Weights of a small GPT-style language model, trained from scratch on English Wikipedia: MLP 192 SwiGLU, no biases in attention or MLP.
Each number is 128 + 24 x the weight over its row's rms, rounded and kept within 0 to 255. Layers, rows and columns count from 0. The size above them is the row's rms in percent of the matrix's.

# layer 6 MLP down (transposed), 192x64, rms 0.171, rows 114-180, columns 32-63
size [ 99  97  94 100 106  84 100 106 101 115  90 102  99  96 108  88 114 108  96 102 118 116  99 111  85  93  95 112  98  99 106  97  88 108  95 101  96 101 102 117  90  97 100  98 100 109  99  90  98  99  97  97  93  90 103 110  98 101  80 100  87 108  89  95 101 107  98]
[[133 178 120 124  98 106 141 112 107 118 105  93 126 125 157  84 129  80 132 144 130 183 130  99  84 121 100  95 144 158 137 142]
 [111 134  94  85 165 134 157 162 129  81  93 126 134 136 155 121 145 114 114 122 126 131 108 110 107 119 167 122 132 157 137 146]
 [150 161 145 161 152 176 109 159 132 131 149  98 185 139 155  96  78 161 103 144 147 149 113 109 103 110 156 130 160  71 147  92]
 [146 108  86 140 122 121 149 139 154 109 103  87  96 140 128 107 146 161 121 120 131 130 143 126 162 152 123 101 133 116 105 200]
 [102  99 143 136 135 150 124  95 121 159 112 113 112 120 159 145 117 107 144 126  86 110 114 183  96 123 123 137  92 100 111 112]
 [104  96 113 124  94 106 105 189 130  76 140 144 113 113 121 136 143 144 143 110 128 151  98 139 152 146  98 145  91  95 150  81]
 [156 136 126 142 124 154 150 165 113 136 139 123  95 102 148 133 177 111 137 130 121 113 114 170 120 135 149  80 140 117 105 177]
 [105 129 169 119 129 120 127 128 143 101 162 133 106  91 112 137 180 153 131 129 171 160 125 116  84 108 124  86  54 134 119 102]
 [ 98 105 128 105 130 134 154 126 120 119 169 133 126 108 123 133 110 112  87  92 141 131 115  71 109  88 105 123 102 136 150  72]
 [111 138 119 155 115 121 155 144  92 116  95 139  78  90 144 126  85  96 142 140 117 124 130 111  99 105 117  86  75 114 103 142]
 [120 119 112  96 117  99 107 136 115 142 103 135 146 161 161 150 137 151 130 131 111 189 142 102 147 145 130 128 111  99 116 122]
 [104 122 128 125 134 117 129 184 104 133 177 203 126 153 115 156  73 154 135 127 128 134 152 103 133 152 151 131 178 125 117 157]
 [132  91 127 127 103 132  77 133 123 167 152 158 109 147 121 159 134  84 154 116 132 127 131 109 110 121 151 114  50 126  89 129]
 [ 95 125 106 120 121 183 135 144 100 146 114 135 105 135 145 148 141 138 125 103 143 124 121 109 150 137  85 136  95 131 109 106]
 [ 95 147 114 194 129 137 157 101 161  82 151 150 144 114 149 114 117 169 100 141 111 112 116 116 175 123 111  81 106 150 117 125]
 [153 109 163  79 125 149 127  85 105  91 107 144 120 124  98 111 104 108 105 130  98 133 114  97 105  77 124 111  84  94 122 114]
 [141 102 154 100 166 138 110 128 103 131 119 151  83 129 116 104 126 152 144  92 116 117 117 132 145  82 151  89  80 133 139 129]
 [147  91 138 145 104 151  74 161 153 148 123 211 138 122 129 138 117 165 142 127 133 149 104 107 100 116 146 111 171 115 126 105]
 [ 89 112 137 133 117 153 110 170 103 114 111 116 151 142 118  75 116 189  84 120 159 100 120 112 137 179 138 145 164 129 116 152]
 [ 87 114 123 109 101 124 140 150 131 125 106  88 138 168 170 146 119 114 128 130 100 109 158 132 130 128 150 148 158 114 123 126]
 [ 70 133 147 112 125 106 149 102 129 122 152 138 166 108 121 105 115  75 138 106 137 131 126 121  97 116 116 133 118 104 132 108]
 [ 92  98 156 142 108 170 105 156 165 141 153 158 111 157 117 139 111 157 177 148 150 131 137 149 114 115 112 140 134 106  98  80]
 [120 111 126 129 153  99  89  92 159 141 114 134 119  99 114 100 129  81 100 160 126 118  82 139 127 144 108 145  96 129 131 105]
 [145 113 160 114 130 141 186 109 152 168 119  89 174  89 153 104 105  97  93 105 113 108 145 133 170 176 114 126 175 114 125  86]
 [127 128 173 160 104 165 141 111 124 158 109 169 147 156 121  86  93 130  91 134 126  95 136 157 106 160 119 132 112  98 138 162]
 [130 138 129 140 111 155 142 122 139 138 151 131 152 100 147  98 153 149 119 162 138 151 109 146 132 104 150 111  80 143  98 144]
 [173 107 112 107 138 134 161 143  79  99 119 163 100  95 115 106  82 124 110 106 102 102  98 133 114 120 164 115 143 128 139 157]
 [125 120 139 118 131 144 147 109 132 135 139 209 125 112 140 119 135 175 145 142 119 119 130 121 137 139  98 139 148 158  78 106]
 [119 165 111 151 144 151 146 106 150 111 131 114 121 128 114 166 154 146 115  97 133 152  89 180 146 142 138 149  89 150 135 132]
 [ 79 113 126 149 132 144 140 103 123 102 156 167 149 144 154 131 139 134 101 137 144 151 139 143 184 128 140 105 155 127 142 171]
 [122  88 148 145 185  80  89 113 118 151 138 125  99 119 175 110 109 141 117 131 121 146 130 110 120 131  98 138 137 166 119 129]
 [102 140 128  99 147 121 132 144 108 117 120  91 111 117 145 163 113 146 119  93 120 104  76  88 133 103 117 117 102 142 154 137]
 [202 131  90 159 133  94 109 107 142 140 122 109 127 137 137 136 101  74 138 142 126 139 166 101 131 128 157 155 156 131 121 106]
 [128 112 127  91 150 106 127 115 145 126  87 188  91 114 158 134  98 156 102 101 122 132 146  99 124 152 133 148  88 136 168 153]
 [ 73 138 145 170  96 120  69 162 124 146 122 120 138 133 104 131 124 102 140 121 143 128 113 177 178 136 146 146 109 175 107 158]
 [114 137 105 142 149 161 112 131 160 102 164 134 170  97 125 115 163 125 170 132 162 141 167 137 140 127 107  70  85 128 128 103]
 [175 131 112 113 106 120 136 120 123 142 110 135 171 171 117 127 114 123 131 117 131 126  95 172 150 133 118 136 163 129 163 160]
 [135 134 144 148 135 166 167 162 156 156 145 161 142 142  86 116 121 195 150 150 152 109 120 107 143 177 117 137 168 139  85 129]
 [155  85 106 147 109 146 142 136 124 142 113 162 128 138 126 139 114 153 132 128 125 114 152 117 106 145 151 139 158 127 105  84]
 [111 147 165 148 106 121 110 107 112 158 108 129  66 145 161 114 117 118  93 139 154 141 102 123 149 153 127 144  77 136 153 136]
 [163 130 147 104 137  75 103 182 122 138 116 131 114 127 117 140 133  94 160 114  76 134 124 116 140 139  96 123  61 122 138 141]
 [139 105 140 135 100 112 161  89 157 156 131 148 135 134 120 134 109 102 135  96 124 185 139  99 120 141 146 143 176  96 117 142]
 [124 164 105 109 143 140 129  91  93 155 125 158 150 105 132 103 128 163 104  61 140 143 119 136 100 127  95 152 132 105 162 157]
 [ 79  87  93 153 109 136 137 169 102 151 130 165 143 134  89 121 116 185 140 142 141 112 123 136  78 160 101 114 167 133  99 121]
 [117  77 153 129  79 156 122 118 133 166  98  99 161 121 153  90 119 162 123 133 157 168 116 134 105 119 132 118 113 136 112 149]
 [131 116 121 129 130 121  88 160 116 137 148 143 119 143 113 138 115  47 150 141 122  80 134 105 115 143 104 156 167 114 148 132]
 [ 91 101 114 138 105 135 144 151 153 125 183 142 149 116 149 100 119 124 125  93  74 126 139 162 114  90 110 126 123 107 130 108]
 [154 142 127 158 140  65 109 131 158 102 150 169 139 123 126 155  94 102 109 105 130 124 109 120 130 159 118 139 168 154 141 142]
 [142 126 154 147 177 123 101 103 116 136 112  80 109 151 147 170 124 107 116 147 159 139 125 117 137 131 130 190 165 127 121 141]
 [129 162 109 116  95 109 160 104 132 131 113  87 158 140  80 136 130 161 131 114 152 111  96 157 147 155  83 144 117 128 110 121]
 [174 136 156 127 155 119  94 124 120 143 133 108 107 117 142 132 122  57 164 115 111 108 119  97 117 129 134 127 133 132 118 194]
 [115 166 130 110 153 117 157 100 125 124 143 150 171 122 145 143 174 110 147  93 172 130 112 137 148 115 123 106 115 156 167 156]
 [112 118 179 130 131 142 102  74 140  98 129  99 138 130 131 153 124 160 106 139 174 168 104 146 149 137 118 113 189 114  94 152]
 [143 130 160 116 172 158 155 109 144 119 129 126 126 118 133  90 160  91 122 112 175 142 114 124 167 146 137 120  97 147 118 124]
 [123 105 100 186 100 140  99 114 128 154 144 126 130 186  76 110 124 168 139 102 172 120 137  93 112 122 138 128 109 128  86 132]
 [126 103 129 116 163 102 119 149 120  92 159 133 145 131  76 117 127 128 112 143 132 132 153 106 137 128 112 145 143 157 184 116]
 [172 144 117 134 124 123 105 105 130 141 173 108  79 121 160 142 134 158 145 124 175 113 155 144 169 100 126 138 143  89 129 112]
 [174 109 106 118 130 105 146 123 121 120 109 105 121  91 134 104  95  81 122 124  99 150 149 130 159 122 121 134 162  95 135 136]
 [111 151 166 179 115 123 119 165 146 109 129 106 140 120 150 145 171  91 147 115 123 158 146  97 137 149 164  99 138 139 149 141]
 [ 99 102 147 123 143  77 117 129 167 158 137 169 157 132  97 180  96 154 121 129 139 132 129 134 167 114 133 148 129 128 121 119]
 [144 116  91 125 139 134 103 122 109 132 155 109  99 165 174 110 126 168  97 124 146 112 135  96  98 139 113 194 124  81 102 148]
 [131 138 119 109 149 168 119 107 146 133 101 172 122 139 131 159 139 198 152 132  92 123 128 124 137 139 155  97 167 119 100 154]
 [136 124 115 123 128 131 122 158 194 141 143  90 124 185 123 136 141 136 148  77 135 140 139 125 131 114 144  84 130 110 148 106]
 [100 100  93  89 140 131 136 126 125 146 112 165 109 171 154 103 159 105 103 138  53 141 121 119 134 169 142 143  93 140 149 125]
 [175 136 164 107  82 118 116 127  92 129 110 133 158 142 101 121 100 142 126 138 130 124 112 116 172 127 108 133 189 148 107 108]
 [ 88 153 153  86 123 105 126 126 102 124 147 183 159 113 169 121 157 131 131 145 140 122 137 129  89 147  92 134 138 129  80 122]
 [138 149 130 115 126 125 138 116 121 147 142 106 146 103  97 112  96 116 128 138  94 134 109 135 130 173 164 118 167  99 145 117]]
# layer 6 MLP gate, 192x64, rms 0.209, rows 115-181, columns 32-63
size [ 94  90 103 100  84  96 108 107 118 104 101 127 102 110  89 107 115  96  97 108 117 108 110  86  94  94 117 101 105 107 100  84 104  98  99 106  98 108 108  92 110 103 100  86 110  90  94 105  91 106  97  97 103 107 103  92 106  78 111  88  99  83  99 103 103  97  97]
[[116 105 173 162  97 117 111  93  96 132 128 140  99 126 108 148 122 141 122 148 123 128 117  97 119 130 125 150 113 115  84 121]
 [143 153 123 134 152 164 133 129 136 121  86 125 130  95 151 110 162 121 118 113 117 136 129 121 161 104 132 151 127 115 138  63]
 [148 117 169 104 121 100 139 111 168 146 124 132 142 102 119  87 123 127 102 122 106 115 136 143 124  92 154  81 146 156 122  51]
 [135 158 105 121  89 101 174 115 116 134 142 124 106 168 105  93 181 108 156 130 143 134  98 101 148 134 142 113  94 158 128 169]
 [ 81  69 128 143 118 100 123 153 105 141 143 111 124  89 122 116 123 202 100 151 135 158 110 138 127 138  86 118 111 151 115 116]
 [138 107 155 129 123 126 105 123 113 102 136 163 168 101 137 130 118 147 140 110 111  84 152  86 153 123 190 167 145 145  89 138]
 [123 152 118 104 116 122 168 141 117 124 146 132 129  75 143 100 183 137  93 109 143 153 118 110 148 119  72 111  97 167 103  90]
 [167 194 119 150 125 138 152 157 139  94 189 142 129 129 119 124 129 143 143 146 132 117 119 132 120 140 129 150 135 150 114 142]
 [125 128 152 112 129 151 135 132 112 124 132 107 207 110 133 127 101 153 114 128 106 107  99 128 154 149 133 173 160 155 155  66]
 [ 93 106  98 146 116 119 150 112 149 115 160 141 125 129 125 172  95 133 123 112 102 142 141 112 137 142 137 130 142 131 131 101]
 [117 146 159 155 154 107 103 109 144 158  73 165 112  65 120 118 126 124 119 120  95 126 139 130 171  99 112 125  99 162  96 152]
 [186 135 133 131 138 128 139 119 113 184 137 120 182 100  82 122 176 112 139 151 158 154 134 116 180 133 121 121 121 163 101 116]
 [148 136 172 133 135 117 120 149 103 156 158 129 148 119 101 116 122 107 128  70 105 173 124 154 156 145 150 115 117 119 102 126]
 [130 130 120 134 111 146 102 115 144 151 160 144 168 176 119 118 109 141 158 142  98 135 112  75 117 121 166 158  98 128  88 113]
 [ 73 126 128 104 127 116 154  99 124  87 148 120 165 157 143  62 118 125 110 115 139 129 143  60 121 136 155 160 120 136 159 117]
 [156 126 132 119 153 112 137  98  98 112 103 108 127  74 149  77 132 153 115 101 129 128 127 108 138 120 163 112 101 110 122 143]
 [130  98 103 143 129 119  70 146 138 142  84 132 127 132 139 135 140 121 130  97 116 138  94 126 154 130 144 129 124 154 150 143]
 [175 136 130 131 133 140 132 140 148 143 153 149 112 133 117 156 164 119 113 148 115 143  87 125 126 120 137  98 141 136  86 171]
 [138 145 124 143 115 142 107  85  94 117 139 123 186 112  95 101 163 131 116 156 120 120  87 109 148 112 103 114 140 152 148 124]
 [147 172 151 166 147 133  95 159 117 145 157 127 134 113 101 117 158 163 121 139 123 162 147 112 118 118 130 126 119 103 127 103]
 [121 130 139  92 179  98 126 134 127  77 137 165 101 139 132  89 127  96  96 134 114 127 103 115 110  96 117 140 122 150 132 137]
 [157  78 114 179 133 103  94 109 132  78 106 155 142 109 122 103 146 110 129 126 180 145 128 127 150 161 116 104 141 152 111 107]
 [137 131 145  89 119 108 158 115 140 123 113 113 130 186 158 102  86 140 122 118 127 140 115 131 145 129 113 141 123 162 134 128]
 [137 152 151 125 149 152 146 114 160 133 116 131 140 142 139 123  94 134 161 140  60 148 147 130 155  94 152 103 156 162  90 157]
 [110  93  73  93 121 156 134 130 112 107 160 133 167 139 127 153 126 163  94 148  86 159 143 144 133 103 152 129 129 154 138 120]
 [138 133 147 103 157 131 100 152 125 121 126 133 133 126  86 136  78 162 122 121 143 126 147 129  91 156 209 108 130 171 140 133]
 [161 124 131 103 149 139  86 112 113 146 165 195 103 132 151 116 149 182 136 133 145  84 141 109 124 149  92 136 118 128 117  78]
 [133 185  94  94 129 115 151 167 130 146 157 130 110 155  90 108 130  97  95 131 150 137 108  95 130 132 110 134 107 131 150 164]
 [136 166 119 111 134 137 122 122 130 102 114 124  74 124 122  83 130  85 113  98 141 142 125 124 100 127 137 127 166  88 135 165]
 [168 148 114  65 102 106 143  89  98 144 134  90  90 149 134 124 145 150 141 161 146 145 106 109 122 159 131 138 124 144 127 121]
 [124 106  96 128 122 116 160 107 121 140 147  71  99 121  99  95 138 158  98 153 106 105 153 107 114 124  95 146 138 142  98 160]
 [116 115 117 127  99  94 142 140 101  77 123 134 118 112 114  94 161 119 124 128 135 117 104 113 146 144  92 120  80 103 182 148]
 [102 146 105 150 135 154 129 164 133 128  89 147 122 130 153 144 147 104 118 125 136 137 153  98 158 109 134 122 143 140 146 141]
 [126 168 104  97  78 155 129 113  73 146 143 123 101 142 144 150 108 155 153 122 139 143 162 105 121 159 124 154 143 107 150 133]
 [129 133 107 118  72 166  95 114 135 138  99 165 112  99 120  98 124  86  96 119 137 143 127 153 166 129  98 120 129 149 141 101]
 [ 69 114 138  99 156 106 105  87  96 127 111 141 154 128 144 114 107 145 104 182 106 146 159  91 143 114 128 160 138 122 140 169]
 [181 125 156  73 123 122 150 115 130 158 111 122 109 137 156  76 129 142 185 154 128 120 135 140 123 107  88 174 140 149 105 137]
 [ 97 143 145 129 106 107 123 123  96  86 145 147  81 115 132 108 101  96  70 123 111 137 113 120 106 129 139 121 118 119 120 120]
 [153 123 128  78 120  91 136 141 103 105 154 120 129  60 141 136 130 149 132 169  64 139 115  99 118 110 115 100  94  78 121 140]
 [136 110 148 169  66 163 157 127 140  73 127 105 157 118 107 140 140 118 101 106 124 102  96 113 159 119 139 132 159 170 122 133]
 [131 115 151 105 117 139 128 122 114 149 155 150 122 130 153 167 120  91 148 159 124 182 145  71 168 108  83 128 113 156 171 143]
 [128 160 121 124 140 113 108  78 103  91 126 146 113 101 126 119 143 126 100  83 126 134 104 118 154 149 142 131 132 136 118 178]
 [109 140 108 113 131 120 134  78 140 126 131 139 127 119 161  94 121  96 130 131 154 134 117 129 101 123 123 186 142 145 168 147]
 [129 116 122  66 182 121 141 110 104  89 134 122 161 144 104 113 128 123 117 132  95 101  78 114 125  86 110 163 138 107 123 136]
 [144 118 135 103 134 152 186 118 130 136 141 133 145 140 118 137 182 134 132 146 117 155 156 116 107 115 118 103 127 141 134 102]
 [105 100 156 123 139 105 130 160 109 116  91 112  95 131 139 111 131 141 128 105  62 152 139 134 134  91 131 160  95 102 132 135]
 [116 142 114 129 105 127 134 136  98 138 123 117 152 161  69 126 153 155 139 132 143 174 100 141 183 128 104 172 178 119 107  87]
 [129 142  90 140 157 150 117  93 138 165  99 135 109 119 110  85  78 112 105 183 153 124 138 143 104  94 122 128 107 115 133 101]
 [145 135 130 104 116 113  91 119 105 102 137 114 103 100 119 104 124 121 147 132 140 161 131 121 152  97 128 124 166 145  93 100]
 [141 113 132 127 145 190 149 144 102 136 137 151 132 111 128 129 138  77 112  90 152 137 116  92 125 137 127 154 127 106 126 110]
 [162 143 141 124 161 119 128 122 125 128  89 135 126 134 151 122 166 107 164 152 125 116 178 133 107 130 148 134 210 111 131 126]
 [ 77 124 151 122 177 114 123 129 122 126 133 138 131 110 161 104 139  95 127 134 129 153 116 130  95 115  80 101 164 148  99 143]
 [128 101 128 122 124  71  96 130 114 112 155 122 163 127 168 117  97 132 108 134  98 143 114 110 103 134 126 139 128  98 119 122]
 [102  94  88 103 114 130 132  89 173 104 128 162 148 171 121  87 132 139 116 135 104 122 123 140 158  71 125  88 102 173 108 136]
 [129 109  96 119 111  78 149 111 161 173 158 121 109 100  91 112 130 150  83 126 121 157 131 124  96 130 147 157 126 101 122 119]
 [119 131 108 118 107  74 124 121 112 153 123 164  94 116 178 108 163 138 132  88 130 146 156 107 112 141 122 139 109 139 180 182]
 [153 168 110 102 110  92 186 147 153 158 151 113 100 124 128  97 140  94 128 111 149 161  82 144  92 112  90 164 123 145 111 125]
 [115  88 134 148 113  94 127  96 138 145  97 115 153 137 123 114 147 122 157 103 132 136 140 153 103 157 108 119 138 140 100 109]
 [138 129 148 125 102 162 109  88 117  89 133 126 124 121 123  66 118 110 123 108 124 135 144 114  69 141 111 109 103 154 144 185]
 [133 180 118 135 158 129 105  98 130 141 158 126 168 123 123 117  95  97 108 135 115 104 121 153  93 124 140 102 149 136 127  90]
 [135 124 142 122 157 138  55 145 138 136 166 115 142 125 172 150 116 184 137 132 104 136 138 108 139  98 147 127 139 131 126 139]
 [135 151  96 129 113 127 109 147 168 148 133 147 122 123 158 102 173 134 136 129 140  96  94  99 140 189  86 110 136 108  88 156]
 [105 103  88 165 121 149 151 119 148 142 105 174 128 164 100 120 142 122 118 111 142 159 149 128 125 134 168 133 129 109 153 110]
 [132 141 161 121 153 141 127 115 117 106 138 122 157 131 147 121 140 195 152 127 106 166 111 147  80 141 145 132 107 140 172 134]
 [150 144 140 116 102 121 132 136 148 131 108 120 112 153 121 116 144 105 173 135 121  99  70 149 122 120 166 122 177 117 101 145]
 [169 146 132 106 127 146 137 147 112  93 117 133 146  77 138 129 111  93 101 201  51 147 132 145 116 140 136 140 150 144 161 112]
 [118 117 134 127 134  96 124 140  84 132 153  95  71 111 115 104  99 118 136 114  93 120 116  63 117 131 128 133  90 156  98 102]]
# layer 6 MLP up, 192x64, rms 0.19, rows 115-180, columns 32-63
size [ 93  91  95 114  84 103 106  97 116  96 101 112  95 108  83 117 113  94 104 122 123  99 106  90  86  93 110  93 104 112 101  90 106  91 104  93 104 111 114  87 108 100 113  91 107  97  96 100  96 102  94  90  91 104 108  99 102  79  91  86 100  84  94 100 110 102]
[[147 177 151 100 143  77 132 118 130 123 115 139 137 144 142 123 120 126 137 125 144 117 117 118 135 104 113 176  93 180  99 166]
 [119  92 134 102 155 141 114 175 147 152 147 130 144 155 117 132 159 160 152 124 125 138 154 121 149 124 119 120 148 112  75 135]
 [145 163 152 146 143 100 138 123 117 147 109 128  86  94 142 154 112 104 171 139 116 104 150 156 128  94 156 133 106 120 147 109]
 [133 122  86  94 114 109 119 129  84 110 138 145 131 105 134 111 176  72 121 107 179 149 127 153 151 130 139 127 133 154 137 143]
 [108  89 128 147 102 147 102 135 133  75 136 118 129 166  96 122 142 163 119 146 113 133 110 130 142 135  91 136 128 105 103  98]
 [104 118 153 135  84 167 127 104 133 115  87 131 114 119 126 119 166 141 153 125 115  84 127 144 118 153 149 118 157 146 119 123]
 [ 90 167 110 112  93 127 103 175  98  94 150  93 151 102 141 129 101 149  67 124  94 100 115 108 150 117  86  98 128 150 147 110]
 [192 110 142 127 123 171 135 146 120 133 118 165 185 130 161 161 123 143 164 133 107 117 156 152 166 184 114 103 130 120 133 113]
 [106 161 164 140 146 161  97 143 128 117 126 126 121 146 121 131 119 131 142 156 106  92 152 123 112 140 123 100 133 120 120 130]
 [123 117 133 132 167 123 124 113 116 130 163 132 129 130 142  98 116 159 150 100 184 118 128 104 157  98 129 117 143 130 131 188]
 [135  93 121 137 153 143 136 122 116 120 159 152 147 135 172 142 114 132 161 126 127 139 165 165  99 115 114 108 130 102  89 138]
 [154 111 133 148 158  92 155 124  93 158 118 123 162 141  91 121 142 122 160 171 134 109 116  98 157 146 116 144 146 158 170 134]
 [186 152 138 116 133  88 137 136 117 106  96 127 105 125 125 113 135 154 137 115 124  73 146 117 132 123 136 102 126 168 128 153]
 [120 164 128 125 143 137 128 156 135 104 149 174 161 145 133 153 165 125 113 130 113 143 129 182 129  99 134 142 127 164 110 133]
 [103  97 142 113 168 120 102 111 138 113 123 115 147  87 173  75 132 127 113 130 134 101 130 162 108  60 105 134 106 105  75 126]
 [ 99 161  80 154 103 124 170 122 143  78 157 124 177 113 146 156 107 113 126 150 157 126 137 138 101 151 106 124 153 108  95 118]
 [109 133 190 118 173 175 153 111 136 114 120 140 130 101 125 170 145 129 124 137 123 105 176 143  78 124 148  97 142 128 108 136]
 [153 176 105  73  92  90 128  93 167 125 145 106  82 135 143 152 138 109 132 124 145  96 137 133 142 121 131 132 123 126 128 139]
 [127 154 152 129 128 103 147 143 137 143 113 112 106 126 158 133 117 131 157 102 105  96 149 188 123 138 150 133 129  78  97 143]
 [196 133 117 152 119 168 123 140  82 130  90 114 115 150 111 156 146 159 118 154 123 138 120 170 168 141 112 106 117 130 120 118]
 [130 140 120 111 116 166 135 121 141 101 105 143  71 138 157 125 113 103 145  85 118 139  91 122 113  89 129 132 100  71 125 105]
 [ 90 111 107 105 109 129 149 144 115 105 152 123 156 158 182  98 139 108 136 138  77 122 128 136 140 126 132 122 101  96 117  89]
 [105 117 125 115 145 110  85 130 117  97 109 142 122 155 132 155 142 169 152 151 148 137 160 117 110 100 120 177 125 108 132 164]
 [163 111 156  95 159 110  93 129 108 129 140 125 188 120 141 139 138 126 129  91 133 112 132 128 165 161 122 133 149  97 176 119]
 [133 130 124 120 156 113 133  85 124 131 171 137 117 147 191 143 129 141 132  98 100 170 142 135 161 138 120  87 133 154 109 125]
 [ 97 117 122 109 109 165 101 116 134 117 159 120 138 119 113 153 132 166 117 124 158 144 109 139 145 155 129 135 102 116 145  75]
 [120 144  65 152 137 112 107 164 156 123 144 100 121 144  86  91 109 138 117  89 132 131 112 133 112 121 109 146 153 111 168 148]
 [102 149  89 129  86 135 163  98 144 129 133 129 133 132 120  85 121  93 110 110 139  97 116 131 144 106 117 110 142 109 117 101]
 [171 140 107 134 155 109 122 110 121 221 145 131 104 129 124 130 121 156 161 118 146 127 132 113 121 111 160 169 106  80 144 100]
 [135 129  98 129  85 157 159 112 157 122  95 167 134 110  81 151 138 117 142 120 155 116 146 164 144 114 157 121 145 105 119 151]
 [110 106  94 122  99  94 116 137 130 163 146  80 131 121 116 101 122 128 139 140 155 101 140 119 155 135 121 127 139 114  92 141]
 [124 138 192 108 164 131 153 110 138 176 103  99 128 101 118 111 153 148 119 142 106 121 151 147 135 133 162 110 119 120 143 170]
 [129 115 169 120 126 117 127 110 116 124 135  56  85  82 100 103 119 138 115 105 119 135 106 115  94 137 146  95 131 150  86 125]
 [126 146 105 145 101 113  95 105 111 166 123 104 113 144 101 152 156 159 138 125 163 147 128  80 158 145 143 111 172 122 145  80]
 [ 93 110  83 112 109 134 114 129 119 133  97 133 118 178 113 119 148 136 125 103 122 148 116 107 101 153 146 108 101 186 104 119]
 [144 107 135 135 114 136 150 131 190 170 141 102 136  89  95 157 131 118 191 139 139  92 102 163 111 108 118 148 127 167 120 116]
 [119 128 128 124 139 133 119 130 107  86 128 108 118 132 113  88 127 155 107 110 100 158 124 121 114 125 107 146  82 113 172 140]
 [150 154 106  90  83 167 103 112 155 148 124 139 128 166  97 119 138 118 131 117 142  96 125 130 123 134 108 106 148 110 145 156]
 [160 111  89 118 146 139 129 117 159  96 122 156 145 136  89 137 114 138 166 131 145 118 178 145 119 119  92 119 163  99 146 134]
 [122 141 159 140 111  78 104 151 172 111 130 106 147 161 129 106  92 138 155 134 131 115  77  72 106 136 114 153 173 112 132 160]
 [163 135 154 136 138 130 106 129  72 129  93 113 154 139 126 105 127 164 109 136  88  75 117 173 115 156 125 112 142 159 107 167]
 [139 120 137 121 115 100 140 143 153 115 124 155 119 140 110 132 146 110 168 171 164 105 174  85 169 145 105 156 123 144 106 103]
 [154  93 140 134  97 146 132 139 138 124 125 107 124 133 114 157 122 166 144 126 106 129 153 137 119  84 133  90 153 111 107 106]
 [ 65 159 147 137 104 161 152 124 119 141 132 112 120 109 140  88 115 115 159 134 139 108 164 145 137 154 103 116 149  91 117 106]
 [116 116 106 103 145 120 125 126  73 108  93 117 124 152 112 159 123 125 140  94 143 149 103 129 119 124 145 123 105 120 172 136]
 [107 101 137 107 114 145  82 101 149 131 118 145 108 131 132 133 150 156  88 147 167  89 145 118 179 100 135 127 122 119 129 138]
 [149 114 162 162 143 124 145 116 115 171 135 132 127  98  92 125 154 127 109 132 121 166  94 144 144 108 133 172 127 151 122  99]
 [ 96 141 119 166 150 126 153 126 110  70 102 188 140 121 132 106  98 134 100 124 134 109 136 147 124 130 117 166 113 121 115 136]
 [150 143 122 141 135 121 134 106 110 150 149 143 128 162 129 128 131 166 106 160  82 130  98 141 122  87 130 151 137 119 141 174]
 [141  90 173 141 144 168  82 133  92 110 149 157 154 108 157 158 106 111 139 131  97 143 135 105 146 136 132 131 148 145 142 157]
 [114 127 107 151 102 115 169 145 141 116 125 128 129  86 140 134 113 156 101  96 113  93 121 121  69 162 128 130 164 111 118 101]
 [109 139 106 100 136 104 113 161 113 154 149 106 111 117 151 144 101 149 141 155 180  90 135 139 148 122 108 115 146 108 142 132]
 [177 148 103 114 193 165 117 113 155 148  95 107 160 109 143  88 126 118 137 126 125 140 144 126 128  98 141 153 150 146 107 120]
 [123 113 161  95 103 140  87 120 122 130 107 143 110 118 120 104 163  88 180 181 113 121 129  92  94 108 118 126 159  58 158 118]
 [168 143 188 137 152 147 135 110 115 136 148 176 114 161  94 147 129 111 102 106 137 108 123 142 130 114 119 122 104 130  60 125]
 [101 129 140 118 129 157 157 134 131 116 114 147 145 159 145 157 130 102 119 122  86 172 116  86  56 133 113 126 137 157 157 118]
 [107 162 170 120 202 111 121 104 119 112  98 158 120 147  97 167 164 121 116 114 161 132 137 153 113 128 124 129 152 142 123 148]
 [132 153 134 133 112  97 156 147 181 101  70 150 156 130 104 185 116 132 103 132 128 133 133 135 159 130 136 135 139 140 115 114]
 [136 157 115  95 164 107 111 140 179 131 101 129 161 119 146 128 181  84 161 152 118 133 118 158 174 122 141 135 118 141 111 118]
 [181 134 104 134 129 135 137 151 130 155 105 131  84 125  65 148 146 131 147  94 139 123 110 141 174 140 164  98 149 127 148 132]
 [134 126 116 140 135  98 124 159 117 106 168 116 152 145 114 133 128  88 129  89 149 138 113  99 165 127 112 153 164 155 150 105]
 [118 107 135 128  69 151 110 136 153 141 103  98 110 126 129 128 164 127 105 182 103 112  96  88 116 123 140 119 147  97 119 147]
 [131 149  84 141 131 123 117 120  93 111 150 137 141 118  81 138 124 154 123 144 139 145 164 155  97 156 148 130  93 123  98 151]
 [ 94 125 139 130 154 137 152 107 167 128 147  99 114  79 126 158 111  84  98 162 139 136 110 135 104 126 120 171 138 114 121 148]
 [143 132 139 111 160 121 119 127 168 118 130 150 133 118  91 120  99 121 150 129 124 125 120 152 153 180 202 130 152 157 108 161]
 [142 110  99 147 116 100 158 127 124 142 121  89 139 141 134 116 139 170 166 130 160 124 169 111 104 108  93 150 143 118 141 151]]